Weights of a small transformer language model.
Size: 8 layers, width 192, 3 heads of 64 (1 for keys and values).
Each number is 200 + 20 x the weight over its row's rms, rounded and kept within 0 to 999. Layers, rows and columns count from 0. The size before them is the row's rms in percent of the matrix's.

# q: layer 3 attention query, 192x192, rms 0.158, rows 0-26,64-89,128-153, columns 128-191
# k: layer 3 attention key, 64x192, rms 0.135, rows 0-25, columns 128-191
q0,101,227,187,192,211,208,238,172,179,146,190,198,181,165,183,183,213,167,228,174,173,172,173,215,185,186,229,218,173,177,194,198,182,199,165,188,176,222,172,209,189,200,212,234,202,227,186,189,218,204,214,187,188,208,193,207,171,174,200,197,177,223,200,200,204
q64,092,219,202,171,208,196,231,188,252,221,186,200,208,211,205,165,181,227,193,175,211,238,168,235,174,189,219,194,208,186,167,179,172,186,149,230,206,229,194,253,201,228,203,174,208,208,185,218,160,228,194,221,219,184,227,178,195,200,203,208,201,206,206,172,216
q128,089,179,228,182,218,156,204,202,166,218,178,208,161,210,190,184,174,183,219,164,226,171,175,165,184,191,192,219,193,216,204,187,172,189,211,177,200,203,225,211,191,222,223,198,237,210,209,206,177,208,191,201,207,207,193,179,207,215,201,186,173,203,206,177,209
k0,102,197,228,220,214,221,186,232,184,189,194,159,200,220,233,183,209,214,206,235,170,225,200,225,173,219,156,178,197,208,220,219,229,194,223,193,200,206,196,213,224,200,169,191,175,224,210,238,175,204,196,212,185,173,214,197,246,192,187,235,188,174,211,211,210
q1,105,189,182,212,180,202,175,176,195,184,223,215,165,195,198,218,189,191,179,172,206,196,236,179,203,202,198,192,210,162,192,212,187,171,212,222,179,184,187,212,181,198,238,238,192,162,184,191,200,183,202,204,187,134,223,182,184,220,157,149,250,183,193,185,205
q65,088,207,185,223,192,186,175,204,189,228,239,190,195,232,219,186,216,213,213,190,197,189,189,194,202,169,205,210,231,184,185,202,175,160,227,217,199,218,167,200,179,185,211,186,221,199,211,191,218,197,243,241,212,195,206,187,186,264,165,154,239,206,244,178,202
q129,101,223,199,202,178,220,205,199,191,216,198,213,187,182,203,173,194,211,186,168,199,183,218,180,153,223,225,177,208,202,175,219,160,176,200,199,203,204,195,184,199,200,223,181,189,228,228,173,211,190,229,208,187,189,181,209,234,195,157,178,210,217,181,221,181
k1,102,198,219,188,185,189,185,232,157,233,207,164,241,226,201,242,204,197,190,228,221,217,189,212,237,213,220,194,192,208,215,212,241,219,187,185,200,170,197,180,148,210,251,191,181,216,185,181,235,192,188,184,197,228,194,211,223,178,195,216,173,202,196,228,218
q2,095,202,174,226,197,221,146,214,201,189,197,171,192,215,177,205,184,192,194,148,200,174,171,193,198,223,202,178,192,190,177,204,189,189,202,223,193,187,247,224,187,222,215,259,194,197,172,201,180,188,192,171,203,215,181,202,222,174,220,218,222,216,222,195,190
q66,094,174,168,222,210,166,198,192,220,160,225,183,183,175,191,182,208,175,187,187,161,197,205,218,172,198,206,172,211,240,188,199,245,233,214,200,212,167,232,214,211,205,206,207,192,211,215,216,206,206,217,188,209,231,188,189,217,190,189,213,199,212,205,194,153
q130,113,157,187,212,193,223,201,205,176,175,219,199,180,172,172,229,202,176,203,212,162,201,209,199,188,180,183,181,207,217,199,187,194,235,187,200,196,196,231,205,156,192,205,242,179,189,154,217,213,177,196,181,169,232,180,219,207,197,160,176,248,217,186,178,161
k2,101,183,233,204,208,183,202,192,207,208,227,193,206,219,218,174,214,212,209,203,223,206,184,260,174,212,194,196,190,220,204,265,189,230,236,153,191,212,196,194,249,198,205,195,230,211,208,203,197,171,224,171,194,211,198,187,212,194,194,191,200,187,226,187,228
q3,101,179,202,206,210,187,190,201,186,205,182,186,201,205,184,222,199,181,194,210,186,201,177,170,180,204,228,201,214,199,223,162,213,199,183,198,220,173,217,186,230,194,209,201,194,221,187,217,185,208,229,194,179,198,240,209,184,186,187,249,233,212,212,193,171
q67,101,204,186,186,206,223,182,224,190,184,199,234,219,226,232,212,190,217,213,209,197,216,183,207,213,214,187,184,197,176,204,203,161,149,209,198,219,203,202,185,174,207,196,162,208,188,204,178,192,199,216,228,174,220,203,172,194,176,237,231,183,203,187,194,195
q131,092,210,220,210,207,208,165,213,192,174,189,184,182,180,214,213,213,204,204,188,186,203,187,213,194,192,188,204,203,179,200,168,212,221,217,187,205,188,201,181,182,186,234,174,213,170,218,177,219,169,186,222,199,199,176,190,176,174,248,189,210,191,206,204,194
k3,107,172,224,202,168,172,182,194,223,229,223,193,219,212,215,174,194,222,211,194,210,185,230,202,216,207,192,192,189,202,216,213,196,212,208,194,198,201,184,211,226,202,186,208,193,196,209,201,214,234,200,205,206,206,196,222,219,237,151,193,196,228,216,206,202
q4,078,243,232,217,178,202,214,206,208,161,191,228,207,226,233,195,224,192,190,177,206,172,192,213,174,180,230,187,203,179,189,190,208,186,226,220,180,201,212,207,222,183,205,211,203,179,176,205,197,211,184,186,214,215,218,213,195,216,213,201,211,202,191,206,179
q68,057,209,228,203,179,190,227,202,187,164,169,204,224,191,228,203,228,200,202,178,200,202,159,189,199,178,215,198,212,191,209,196,209,199,199,203,197,208,176,219,229,189,220,214,214,171,169,192,175,198,203,169,212,222,243,215,253,232,219,170,231,206,198,210,200
q132,070,195,215,191,172,190,232,169,184,194,206,208,227,193,238,197,229,186,196,180,180,185,186,162,186,205,234,192,211,200,215,165,230,207,181,215,171,204,218,195,224,212,208,192,200,187,180,198,196,207,187,216,170,209,205,171,229,191,210,167,212,231,184,182,188
k4,097,195,201,196,171,197,234,219,191,191,188,233,190,206,273,184,205,196,174,210,221,226,206,205,217,186,217,193,221,195,254,169,233,177,172,194,196,198,205,213,236,224,214,197,125,186,192,192,158,216,237,236,233,196,220,184,187,217,218,212,215,167,215,227,234
q5,111,218,205,200,208,225,223,229,167,152,208,217,229,203,209,178,201,190,220,198,185,230,200,209,190,187,210,205,196,207,203,225,231,235,237,199,243,164,193,191,219,211,212,204,209,212,172,198,206,201,154,222,170,179,184,188,214,165,243,175,190,207,180,195,210
q69,112,165,203,237,202,161,200,188,173,196,226,175,171,168,185,209,175,221,220,192,186,176,187,179,188,184,209,206,204,232,195,207,245,226,179,170,202,180,210,206,244,183,188,225,207,180,163,215,204,185,191,214,178,214,179,198,215,197,181,193,206,214,236,193,199
q133,100,180,177,202,218,181,186,201,188,190,222,182,183,218,209,207,217,202,209,204,223,183,183,197,163,144,231,210,187,204,197,219,197,179,209,229,187,182,210,183,182,187,273,199,168,204,163,221,227,178,179,193,176,143,207,192,215,257,190,219,193,163,215,210,170
k5,101,189,234,210,200,226,197,184,208,214,215,207,181,212,223,186,218,179,187,228,202,203,211,200,181,224,197,131,203,226,202,211,177,199,205,195,198,201,234,204,199,199,176,176,189,196,225,198,218,215,207,197,190,220,167,176,165,197,205,160,240,202,187,172,190
q6,114,205,242,206,224,201,217,185,190,211,177,212,194,181,184,206,212,240,192,220,183,169,232,236,190,200,193,193,190,217,169,233,191,179,225,184,174,155,222,160,222,182,227,237,174,185,209,196,199,202,201,214,205,207,170,161,183,205,217,237,197,197,167,192,182
q70,098,221,207,196,164,202,204,170,196,211,225,179,176,199,207,218,203,185,181,185,210,196,194,231,206,212,220,224,185,257,204,216,215,186,200,210,160,183,209,218,223,202,179,194,180,211,214,205,216,197,196,204,179,193,202,205,231,203,200,217,218,198,223,146,207
q134,099,208,191,220,204,183,257,164,232,192,184,182,192,201,210,200,213,178,205,200,217,206,147,219,199,243,206,148,203,211,198,211,227,217,190,228,210,195,153,232,186,239,188,186,187,205,177,233,194,204,180,189,191,181,238,209,209,214,204,209,194,219,247,219,185
k6,103,206,172,202,194,204,174,229,190,184,213,179,214,209,186,171,189,195,239,215,178,193,221,180,188,176,194,222,219,221,214,195,149,193,181,199,214,201,198,195,170,198,197,201,206,215,174,177,207,174,206,208,195,184,173,216,202,183,173,194,191,203,205,231,223
q7,104,200,187,187,185,204,192,199,231,226,218,200,170,159,219,184,195,204,205,189,208,209,197,184,137,190,197,191,232,208,217,230,212,142,214,226,211,194,202,169,207,160,196,178,202,188,227,166,209,223,185,209,145,183,228,197,185,200,244,207,187,228,182,210,162
q71,087,198,171,184,199,184,205,171,183,209,184,166,179,179,192,239,208,218,162,205,208,211,215,193,209,191,193,235,196,189,186,224,192,157,202,201,181,146,222,165,254,219,240,183,208,179,204,197,230,196,178,234,208,181,212,211,191,193,219,198,194,214,167,182,198
q135,092,235,228,210,200,200,242,179,199,214,195,196,183,172,191,207,206,216,202,241,185,200,218,210,221,241,200,213,201,166,216,178,160,179,187,233,230,169,196,152,187,198,174,172,199,185,174,166,226,194,195,156,217,188,182,216,199,186,192,186,177,204,196,220,188
k7,103,212,206,226,203,191,170,206,196,227,197,219,239,209,163,201,192,192,209,180,205,190,190,183,231,200,203,162,206,196,191,215,243,223,218,150,189,224,198,252,186,206,194,219,172,179,216,183,216,175,206,238,197,221,209,191,177,180,209,198,162,199,188,203,230
q8,161,219,215,203,199,199,229,222,174,218,200,206,220,218,206,202,197,208,218,185,214,186,200,221,172,173,189,217,230,205,221,200,218,212,241,194,219,172,236,215,205,217,198,217,213,187,221,209,194,209,173,197,203,162,181,181,167,206,264,195,236,189,206,182,159
q72,113,180,202,203,192,171,175,194,222,224,214,185,165,184,211,184,205,229,203,190,169,195,208,220,176,174,203,230,198,249,218,204,188,214,223,180,177,236,190,198,204,206,187,220,212,221,178,200,205,185,216,187,211,190,178,181,206,231,218,207,244,199,191,198,207
q136,109,198,187,193,204,203,180,209,223,222,212,210,214,177,194,147,185,213,203,187,202,191,170,156,185,209,174,204,161,196,234,163,189,166,215,207,221,186,191,209,189,221,180,201,232,227,235,201,169,188,165,201,176,206,171,189,174,229,268,191,208,193,212,180,224
k8,100,218,200,203,219,201,211,185,202,165,171,189,167,208,185,210,209,182,182,218,210,231,172,182,225,202,183,188,180,179,159,216,164,218,146,216,207,196,199,205,207,196,180,194,188,154,197,185,211,198,235,223,188,210,258,197,227,206,212,228,167,194,235,185,194
q9,105,176,182,196,195,178,240,222,216,233,176,200,191,235,193,222,194,143,195,193,162,191,224,236,184,195,206,195,200,186,158,208,189,193,189,181,234,170,227,222,169,184,224,224,171,194,217,166,235,203,183,201,188,194,210,185,172,190,222,195,200,200,207,221,222
q73,098,196,204,235,221,200,237,190,216,232,193,205,210,223,202,219,239,150,195,219,155,176,214,194,200,192,185,210,169,212,196,194,181,213,204,207,205,205,213,218,184,196,192,214,176,208,218,151,211,189,177,200,221,209,186,207,170,198,203,203,221,203,184,183,215
q137,103,214,185,190,250,202,176,179,209,238,213,215,216,218,195,205,207,184,210,221,170,221,200,191,200,174,201,232,203,215,219,201,203,188,198,189,185,191,189,202,182,196,166,223,190,212,231,188,225,156,206,179,189,185,159,210,193,207,156,213,237,220,175,226,171
k9,101,226,201,191,171,228,166,209,198,175,206,177,159,161,202,218,192,205,171,184,227,202,211,162,221,216,211,179,216,180,219,231,212,212,198,199,202,185,163,176,222,178,219,195,223,168,216,210,211,208,197,216,204,194,217,213,213,203,216,201,179,186,182,193,205
q10,106,207,213,201,202,210,223,186,179,216,206,186,191,223,185,188,215,182,186,183,213,186,190,188,222,215,222,183,206,209,177,225,197,216,170,204,192,211,239,205,134,178,203,179,187,207,231,159,218,172,202,181,189,183,183,224,190,201,214,207,177,205,214,211,202
q74,098,169,196,211,201,199,226,198,171,218,225,204,184,177,205,188,204,177,197,201,208,165,190,204,181,189,261,184,204,187,226,205,223,186,210,231,223,197,208,199,207,183,192,179,208,212,228,222,212,137,209,210,182,182,168,175,178,195,186,197,165,230,206,223,179
q138,099,204,215,181,198,184,207,179,186,229,200,206,201,194,154,211,236,184,179,198,182,153,209,218,187,208,216,188,213,194,176,202,217,198,204,227,215,177,218,199,185,197,197,208,192,197,193,200,228,216,193,192,203,177,192,185,217,167,202,182,226,187,197,203,207
k10,105,204,194,193,191,220,186,199,208,215,169,173,190,199,235,214,185,209,172,212,193,251,223,184,208,221,185,182,209,224,223,218,183,187,185,163,210,186,208,191,222,223,222,201,202,214,208,182,219,225,208,231,184,216,216,209,182,205,185,180,214,189,207,177,191
q11,109,186,186,190,224,209,180,182,204,176,178,185,176,195,189,172,182,230,242,213,234,212,228,216,175,218,196,212,213,228,166,196,168,186,187,203,192,213,190,187,217,251,216,203,180,224,211,219,193,224,193,195,185,209,229,186,224,212,191,243,244,223,211,203,218
q75,094,211,186,221,205,197,210,204,229,206,191,211,231,173,214,210,187,157,186,178,204,225,193,174,225,206,208,178,215,194,201,160,199,189,174,178,217,214,214,205,222,240,242,199,192,203,199,197,232,200,167,173,218,189,200,200,172,169,188,210,195,206,168,208,205
q139,094,185,217,211,209,207,194,183,192,183,194,205,193,185,242,184,170,180,214,187,233,212,194,205,193,190,179,203,206,214,231,202,207,166,225,190,216,234,214,191,229,199,218,171,196,207,208,168,221,220,212,207,214,196,212,229,199,202,203,220,194,208,205,175,174
k11,103,192,208,207,175,177,199,223,207,211,188,176,257,210,197,198,233,203,169,207,203,194,205,172,203,226,192,191,205,196,226,218,207,215,204,243,222,210,224,216,185,166,196,197,185,190,170,209,178,197,172,194,219,194,191,187,222,180,212,188,184,179,214,177,238
q12,107,178,185,189,200,184,176,192,200,215,200,201,154,195,211,208,162,222,200,230,195,198,211,217,209,189,242,204,165,195,218,187,162,172,182,232,213,217,182,212,192,207,188,212,208,200,215,194,212,189,204,199,198,215,178,225,233,200,175,185,186,183,208,238,226
q76,105,221,202,195,187,180,200,215,202,203,172,208,191,221,209,195,188,218,219,242,193,222,186,228,211,197,225,211,209,211,202,213,195,180,221,216,218,187,197,187,200,206,178,228,212,215,204,213,196,172,165,183,209,200,209,181,236,196,194,213,206,214,192,185,186
q140,103,220,170,204,209,192,200,206,192,202,173,224,197,219,186,181,217,232,192,183,214,201,196,233,172,242,221,201,198,196,193,214,195,176,203,224,193,247,164,202,188,196,208,192,214,209,216,210,204,223,206,195,204,181,230,162,209,208,224,226,178,203,205,196,181
k12,095,177,203,229,210,192,204,148,193,161,200,198,170,190,196,171,197,183,182,199,167,193,197,193,198,205,206,188,196,227,213,176,208,255,210,180,179,194,216,214,212,202,175,193,202,186,177,229,196,186,194,187,228,235,181,203,187,224,208,211,191,217,204,170,194
q13,105,227,217,184,199,181,231,183,180,193,170,192,199,208,208,197,205,186,191,175,206,170,164,191,200,206,223,212,174,177,216,213,156,196,170,133,164,196,184,194,213,194,234,200,204,200,181,225,199,190,215,190,227,211,205,210,190,207,162,209,220,198,205,197,169
q77,100,215,217,199,197,198,247,207,213,190,193,179,226,209,198,260,196,190,209,201,219,188,201,225,186,187,173,189,236,219,217,199,180,172,186,176,185,217,182,182,228,197,250,191,205,224,207,211,227,187,216,211,203,198,219,212,218,209,168,197,219,237,169,196,188
q141,093,202,210,172,184,178,220,198,180,224,213,192,213,205,207,224,201,147,201,211,184,202,181,186,219,203,197,208,186,185,198,215,234,192,217,219,182,168,209,226,233,184,194,190,215,194,201,183,219,183,221,196,194,201,201,212,178,176,193,221,188,177,183,236,185
k13,101,179,174,223,197,227,181,179,197,188,228,222,146,179,195,201,164,223,212,212,172,212,227,210,201,189,187,183,207,207,178,163,214,227,228,209,238,173,182,181,193,214,190,221,181,178,214,190,212,208,195,218,206,194,215,185,176,208,180,195,200,238,204,166,195
q14,107,219,206,211,214,202,207,235,225,233,206,191,201,200,216,187,221,175,187,206,201,200,181,169,191,222,165,173,189,164,200,209,191,212,228,225,196,217,179,232,181,175,175,196,209,188,201,189,177,203,190,203,234,195,178,181,213,180,235,208,186,203,205,236,210
q78,106,198,208,229,186,230,223,222,229,182,163,206,223,209,185,207,191,173,178,188,181,168,221,191,190,212,159,201,208,203,245,185,199,223,201,192,197,179,190,196,193,195,205,228,196,221,192,197,236,196,190,227,190,202,195,186,196,227,225,153,193,207,193,233,228
q142,097,191,227,208,214,203,222,220,218,215,199,227,207,190,186,216,219,179,225,188,209,210,233,220,194,174,187,194,182,163,200,210,198,185,177,234,228,219,193,191,165,203,208,210,191,231,181,184,203,177,173,216,148,213,225,184,188,202,206,191,208,192,180,224,173
k14,102,196,204,173,215,236,209,195,208,170,184,241,220,193,180,167,203,236,216,211,251,184,196,216,238,191,173,217,231,215,215,159,233,169,211,213,161,209,198,187,202,207,163,189,199,180,197,199,184,198,195,196,209,167,203,208,198,187,189,225,189,181,193,180,201
q15,098,164,217,225,171,199,227,196,216,239,211,221,221,243,212,180,201,187,184,193,212,211,162,194,227,222,197,220,196,205,196,189,180,192,207,212,217,198,202,207,187,201,233,238,169,170,193,188,227,187,212,207,214,190,171,201,239,192,226,205,245,181,212,212,142
q79,084,161,203,193,157,184,192,207,223,203,214,185,201,198,204,195,213,174,194,206,219,195,207,215,202,148,178,203,220,222,214,183,189,216,216,191,208,209,195,196,231,241,234,218,184,181,195,218,229,186,214,169,188,198,209,223,190,182,221,154,221,189,197,199,214
q143,090,199,207,219,197,211,205,233,230,214,150,183,208,194,219,229,184,190,214,190,189,183,169,196,188,232,167,182,211,229,184,226,216,205,171,210,211,189,217,178,188,200,187,223,179,202,161,208,213,199,197,227,175,205,212,182,189,181,231,172,236,228,228,236,201
k15,074,228,152,198,187,214,171,178,189,195,195,202,199,204,166,194,173,234,175,227,192,178,221,222,205,210,201,240,203,179,193,221,214,203,218,202,199,190,172,217,206,173,212,176,175,222,208,182,163,177,192,208,217,174,193,193,179,236,172,218,158,202,177,219,199
q16,107,206,215,197,173,194,215,189,222,186,207,199,149,210,201,222,168,198,191,202,203,199,147,207,203,167,188,202,190,201,198,192,203,171,205,213,170,226,194,217,217,218,222,157,239,191,187,172,208,200,200,193,232,202,219,185,188,210,198,173,181,201,211,224,199
q80,104,223,201,168,201,215,226,192,221,168,207,218,188,225,218,168,200,223,186,203,195,197,218,191,205,215,216,221,195,194,180,211,147,187,200,240,200,239,201,241,198,203,222,174,195,179,194,193,202,208,240,213,208,216,197,187,212,166,203,215,201,198,226,215,191
q144,106,212,163,164,222,197,193,187,168,183,222,236,185,223,199,198,222,233,217,213,206,195,201,217,202,177,199,218,190,194,199,172,172,173,243,193,189,214,150,193,247,212,204,176,224,232,189,202,221,218,200,209,216,168,211,178,186,220,234,202,185,190,194,245,183
k16,100,212,189,219,195,209,237,216,228,183,255,241,188,190,231,213,178,196,215,185,210,202,231,200,188,216,213,180,190,218,169,206,207,203,209,159,190,213,224,205,172,192,187,186,228,213,217,216,170,158,233,204,226,237,180,220,194,217,178,192,188,170,208,158,217
q17,103,213,163,205,192,178,229,191,211,242,216,194,201,168,198,229,228,238,207,203,197,200,213,166,194,213,202,199,203,212,164,201,209,216,198,155,198,219,198,207,197,207,202,185,191,205,187,219,184,204,203,192,213,202,186,172,179,194,219,198,234,204,205,184,223
q81,088,188,166,231,199,195,183,202,188,205,194,182,186,207,232,235,211,175,190,198,151,226,214,212,192,184,224,208,215,182,198,194,164,222,183,151,198,189,224,206,222,206,189,210,202,232,186,202,197,200,233,182,191,211,207,200,203,195,181,191,216,187,195,206,220
q145,096,205,210,194,178,184,203,196,196,217,200,177,173,196,219,202,194,187,184,197,217,213,189,210,238,223,224,229,191,213,187,238,203,184,207,241,210,205,188,187,186,229,206,202,218,186,196,202,219,183,220,200,230,217,161,171,220,192,243,176,177,160,212,182,206
k17,097,215,214,185,184,208,159,204,209,174,210,268,199,210,219,188,214,228,183,223,240,206,166,198,215,202,198,165,206,204,204,210,181,184,224,205,203,222,237,196,229,198,244,195,203,188,202,188,196,200,172,193,186,186,212,229,223,178,183,195,195,217,167,197,185
q18,104,220,199,200,170,233,194,220,187,213,199,199,183,206,205,225,231,180,206,222,222,237,196,187,195,212,200,196,223,193,210,235,180,202,204,211,217,241,205,196,182,214,218,191,232,200,177,208,179,202,190,229,218,185,181,194,197,175,231,201,197,209,178,196,189
q82,096,174,206,179,185,218,196,204,170,212,211,210,203,215,188,200,207,229,215,206,186,208,219,188,166,200,219,164,185,211,185,183,205,191,175,203,214,225,207,228,208,228,210,214,213,173,234,188,176,216,190,221,227,226,173,186,224,185,230,218,175,196,217,213,210
q146,094,152,197,201,165,217,208,188,205,214,201,198,210,175,217,199,157,197,195,221,177,198,193,185,223,213,190,186,179,202,220,212,194,219,201,187,204,199,226,196,206,206,224,227,197,189,188,164,193,176,193,196,207,212,202,207,193,199,225,239,167,187,199,193,191
k18,096,207,191,210,240,172,191,198,192,190,231,193,219,212,231,196,220,183,187,201,233,190,183,197,192,196,239,233,163,188,182,201,250,171,172,187,190,200,221,201,204,177,198,216,191,178,175,224,207,218,196,206,191,214,181,197,202,217,194,159,228,195,210,175,227
q19,107,198,206,166,174,199,200,212,198,256,202,219,209,195,205,175,177,227,190,209,232,192,201,181,205,176,184,208,204,152,195,203,189,202,200,216,177,216,208,189,196,176,187,223,171,193,190,225,192,191,212,201,162,214,192,209,217,195,197,190,176,242,192,207,226
q83,098,194,188,207,189,219,209,196,206,211,227,203,216,203,181,225,174,187,197,213,184,146,214,184,177,211,203,190,184,202,226,166,191,209,213,182,186,231,238,199,188,192,198,215,188,169,214,199,263,178,200,251,200,209,172,207,182,179,214,217,228,196,199,199,212
q147,093,235,225,186,203,191,203,177,209,214,194,195,203,168,194,206,222,175,209,232,174,199,180,227,182,208,180,209,224,200,187,210,220,165,215,175,201,190,179,232,247,175,184,166,218,208,212,241,227,190,237,192,190,207,184,203,197,211,210,212,158,191,175,205,191
k19,096,228,178,219,217,184,180,213,194,173,177,195,196,227,206,192,185,217,226,171,220,214,201,208,231,189,210,187,204,203,187,196,188,231,213,203,191,167,183,178,223,192,209,201,182,187,192,169,145,196,152,185,204,193,229,185,155,247,193,200,262,186,203,197,202
q20,109,205,184,228,196,211,189,214,201,253,196,197,224,213,204,208,205,201,192,206,189,203,179,180,222,212,221,204,220,221,206,234,144,220,229,204,199,203,209,181,178,232,202,223,222,183,210,203,185,159,199,200,168,225,171,216,178,193,209,215,215,236,193,235,187
q84,097,192,164,165,207,173,188,194,147,236,219,191,183,184,221,188,162,181,225,201,242,214,178,227,191,189,254,193,206,196,213,229,176,203,188,195,182,231,214,175,210,181,191,183,217,214,202,183,149,178,205,203,179,219,179,205,206,197,197,207,227,184,190,205,230
q148,100,174,224,192,191,207,195,216,183,215,178,205,226,182,187,221,210,208,210,179,200,228,183,181,188,135,182,193,204,256,219,199,166,200,193,174,201,189,213,199,210,151,222,186,184,203,182,183,206,178,205,200,206,194,196,207,228,204,206,211,229,182,182,205,208
k20,099,211,194,205,188,193,229,186,218,191,178,196,161,254,190,209,205,205,175,196,219,184,215,204,204,237,210,185,185,144,183,174,243,232,189,215,222,158,195,229,208,195,214,201,191,215,184,224,208,252,191,187,199,183,192,174,212,169,182,177,205,195,191,178,185
q21,101,189,181,212,218,195,167,161,210,179,192,188,190,175,180,201,200,189,215,218,164,210,240,220,178,205,204,224,182,184,198,159,209,168,198,196,183,208,213,207,235,190,201,188,214,196,190,176,205,213,182,221,212,233,176,200,203,193,207,179,204,197,205,203,221
q85,105,195,179,186,200,197,177,157,216,188,216,174,189,215,187,214,166,191,180,211,206,229,203,215,247,189,212,210,172,219,184,189,203,170,195,218,175,223,208,226,176,221,224,193,233,198,207,193,184,232,174,236,201,230,197,175,184,193,196,208,197,195,236,210,238
q149,093,221,175,158,203,197,212,207,171,174,186,176,172,208,183,211,185,229,187,201,210,205,176,209,219,168,219,216,211,185,217,185,181,183,174,194,172,236,179,184,186,214,194,172,232,204,192,199,188,176,189,166,191,214,192,229,159,216,186,203,223,192,176,214,229
k21,098,185,214,206,218,233,203,208,192,228,210,199,219,196,198,186,215,189,209,202,192,158,186,205,207,179,161,221,219,211,201,201,228,232,243,207,217,192,192,181,177,194,201,236,184,221,206,207,212,188,239,195,250,177,212,203,207,206,210,206,208,208,201,197,165
q22,100,182,239,153,192,257,230,189,220,232,167,187,188,174,167,219,195,188,216,173,202,185,197,190,223,192,195,214,216,160,215,170,181,226,206,173,209,221,196,177,227,198,227,198,184,203,220,212,212,236,209,185,199,208,196,211,200,171,188,199,208,183,189,170,186
q86,081,208,227,168,210,209,217,185,203,222,200,217,193,197,234,213,197,184,244,184,192,170,170,186,203,214,227,203,203,192,222,122,199,236,189,183,200,215,219,221,227,178,196,209,207,189,205,193,160,207,175,176,218,187,214,216,209,191,186,204,221,176,183,174,208
q150,093,165,185,152,209,151,205,224,172,228,208,204,182,218,205,206,202,219,215,204,185,199,196,160,200,201,246,192,179,177,219,191,170,198,205,191,196,176,209,187,171,147,224,189,213,218,227,189,209,220,146,179,203,176,206,200,202,206,179,198,194,235,187,231,184
k22,095,219,194,239,181,197,216,167,158,205,202,181,240,187,204,191,232,206,159,225,191,237,221,218,203,223,157,203,201,220,194,205,215,220,192,242,170,182,181,172,170,241,151,219,209,209,167,215,204,180,212,212,174,197,201,235,193,213,203,176,213,214,191,191,195
q23,109,196,198,220,201,211,201,212,216,237,188,182,162,174,212,221,195,191,174,188,199,204,193,192,206,236,171,171,194,210,235,222,205,184,191,183,158,202,170,209,196,212,188,189,207,230,227,210,218,199,188,183,182,217,162,197,209,190,161,169,204,206,195,206,214
q87,098,255,200,228,201,194,214,218,222,233,173,211,233,204,204,217,206,206,184,195,172,231,187,188,199,204,187,143,215,202,206,182,225,190,170,207,222,200,207,173,191,193,204,247,221,192,189,182,196,189,226,176,196,197,181,211,181,173,158,212,206,243,179,211,182
q151,098,223,211,230,177,203,188,191,206,219,201,202,215,202,204,231,207,188,180,203,171,210,190,180,203,189,197,182,200,211,208,190,233,206,222,206,208,221,211,184,150,220,213,219,226,221,213,196,190,224,179,166,200,168,226,200,205,207,190,203,205,223,181,202,186
k23,105,180,211,163,180,186,179,178,153,168,220,202,188,201,199,227,226,218,222,223,198,191,217,200,210,206,218,233,195,189,191,195,170,226,168,185,221,224,225,195,212,176,241,188,161,192,181,200,224,202,208,190,227,204,198,234,219,207,192,208,211,196,205,191,228
q24,100,182,186,210,159,220,214,201,222,187,212,193,197,218,213,189,193,192,194,185,222,212,177,197,180,237,216,204,180,238,227,187,191,218,194,184,162,187,200,181,220,210,200,199,172,179,189,201,238,205,173,217,199,189,224,234,181,162,212,187,169,196,160,221,178
q88,096,185,185,204,182,197,232,232,217,178,152,221,174,209,185,196,217,179,198,173,206,214,234,180,182,214,174,210,203,185,202,200,200,231,219,174,189,189,185,171,225,217,179,210,211,214,203,200,230,221,209,211,187,229,182,196,214,184,197,164,164,243,171,216,177
q152,096,178,237,182,215,197,187,214,204,199,181,200,186,188,205,178,241,210,210,198,183,218,212,178,218,178,196,211,221,202,215,224,229,184,217,227,225,194,175,198,206,186,168,184,174,199,216,214,203,187,188,189,166,214,167,190,155,168,210,191,172,183,151,216,172
k24,097,204,208,184,222,171,158,194,216,207,210,193,203,215,166,178,177,208,205,223,227,196,215,202,199,178,210,169,202,208,183,229,174,203,205,216,221,159,191,197,218,204,216,195,166,205,160,212,180,196,212,235,189,201,210,183,202,226,192,209,211,192,234,165,209
q25,097,210,201,197,199,160,178,191,219,191,220,175,174,226,200,210,189,202,176,187,179,198,193,195,224,216,220,194,218,185,228,221,204,187,194,220,184,184,241,218,154,206,193,208,195,178,197,241,232,206,199,184,241,208,167,251,205,203,211,219,208,179,191,197,194
q89,097,188,220,203,193,185,219,196,147,226,197,185,214,208,233,200,212,202,177,169,204,192,202,180,229,196,203,207,195,226,207,176,178,188,157,187,216,167,218,228,163,212,229,222,221,200,159,224,219,173,178,221,193,197,192,215,188,198,186,189,196,194,203,196,218
q153,090,195,174,182,170,190,225,219,181,220,172,213,214,239,206,179,247,204,178,192,227,231,209,222,180,172,189,209,196,211,228,210,210,214,184,203,195,204,176,200,219,217,201,185,202,231,190,241,209,232,203,181,172,195,188,174,202,229,185,200,172,198,194,183,224
k25,103,204,231,246,222,181,138,192,194,198,202,208,162,192,199,245,206,180,203,217,196,191,208,164,212,214,231,192,177,193,175,196,220,198,188,195,222,204,207,163,231,156,230,172,192,202,188,183,206,197,239,200,169,197,227,192,209,200,181,204,200,208,218,186,199
q26,102,204,224,217,217,197,224,231,198,218,177,211,202,189,212,170,197,192,221,207,207,185,180,219,204,232,170,210,189,215,175,242,201,190,194,206,179,159,215,229,209,223,190,182,218,186,194,178,175,193,224,217,209,202,215,229,170,221,256,215,173,208,216,198,200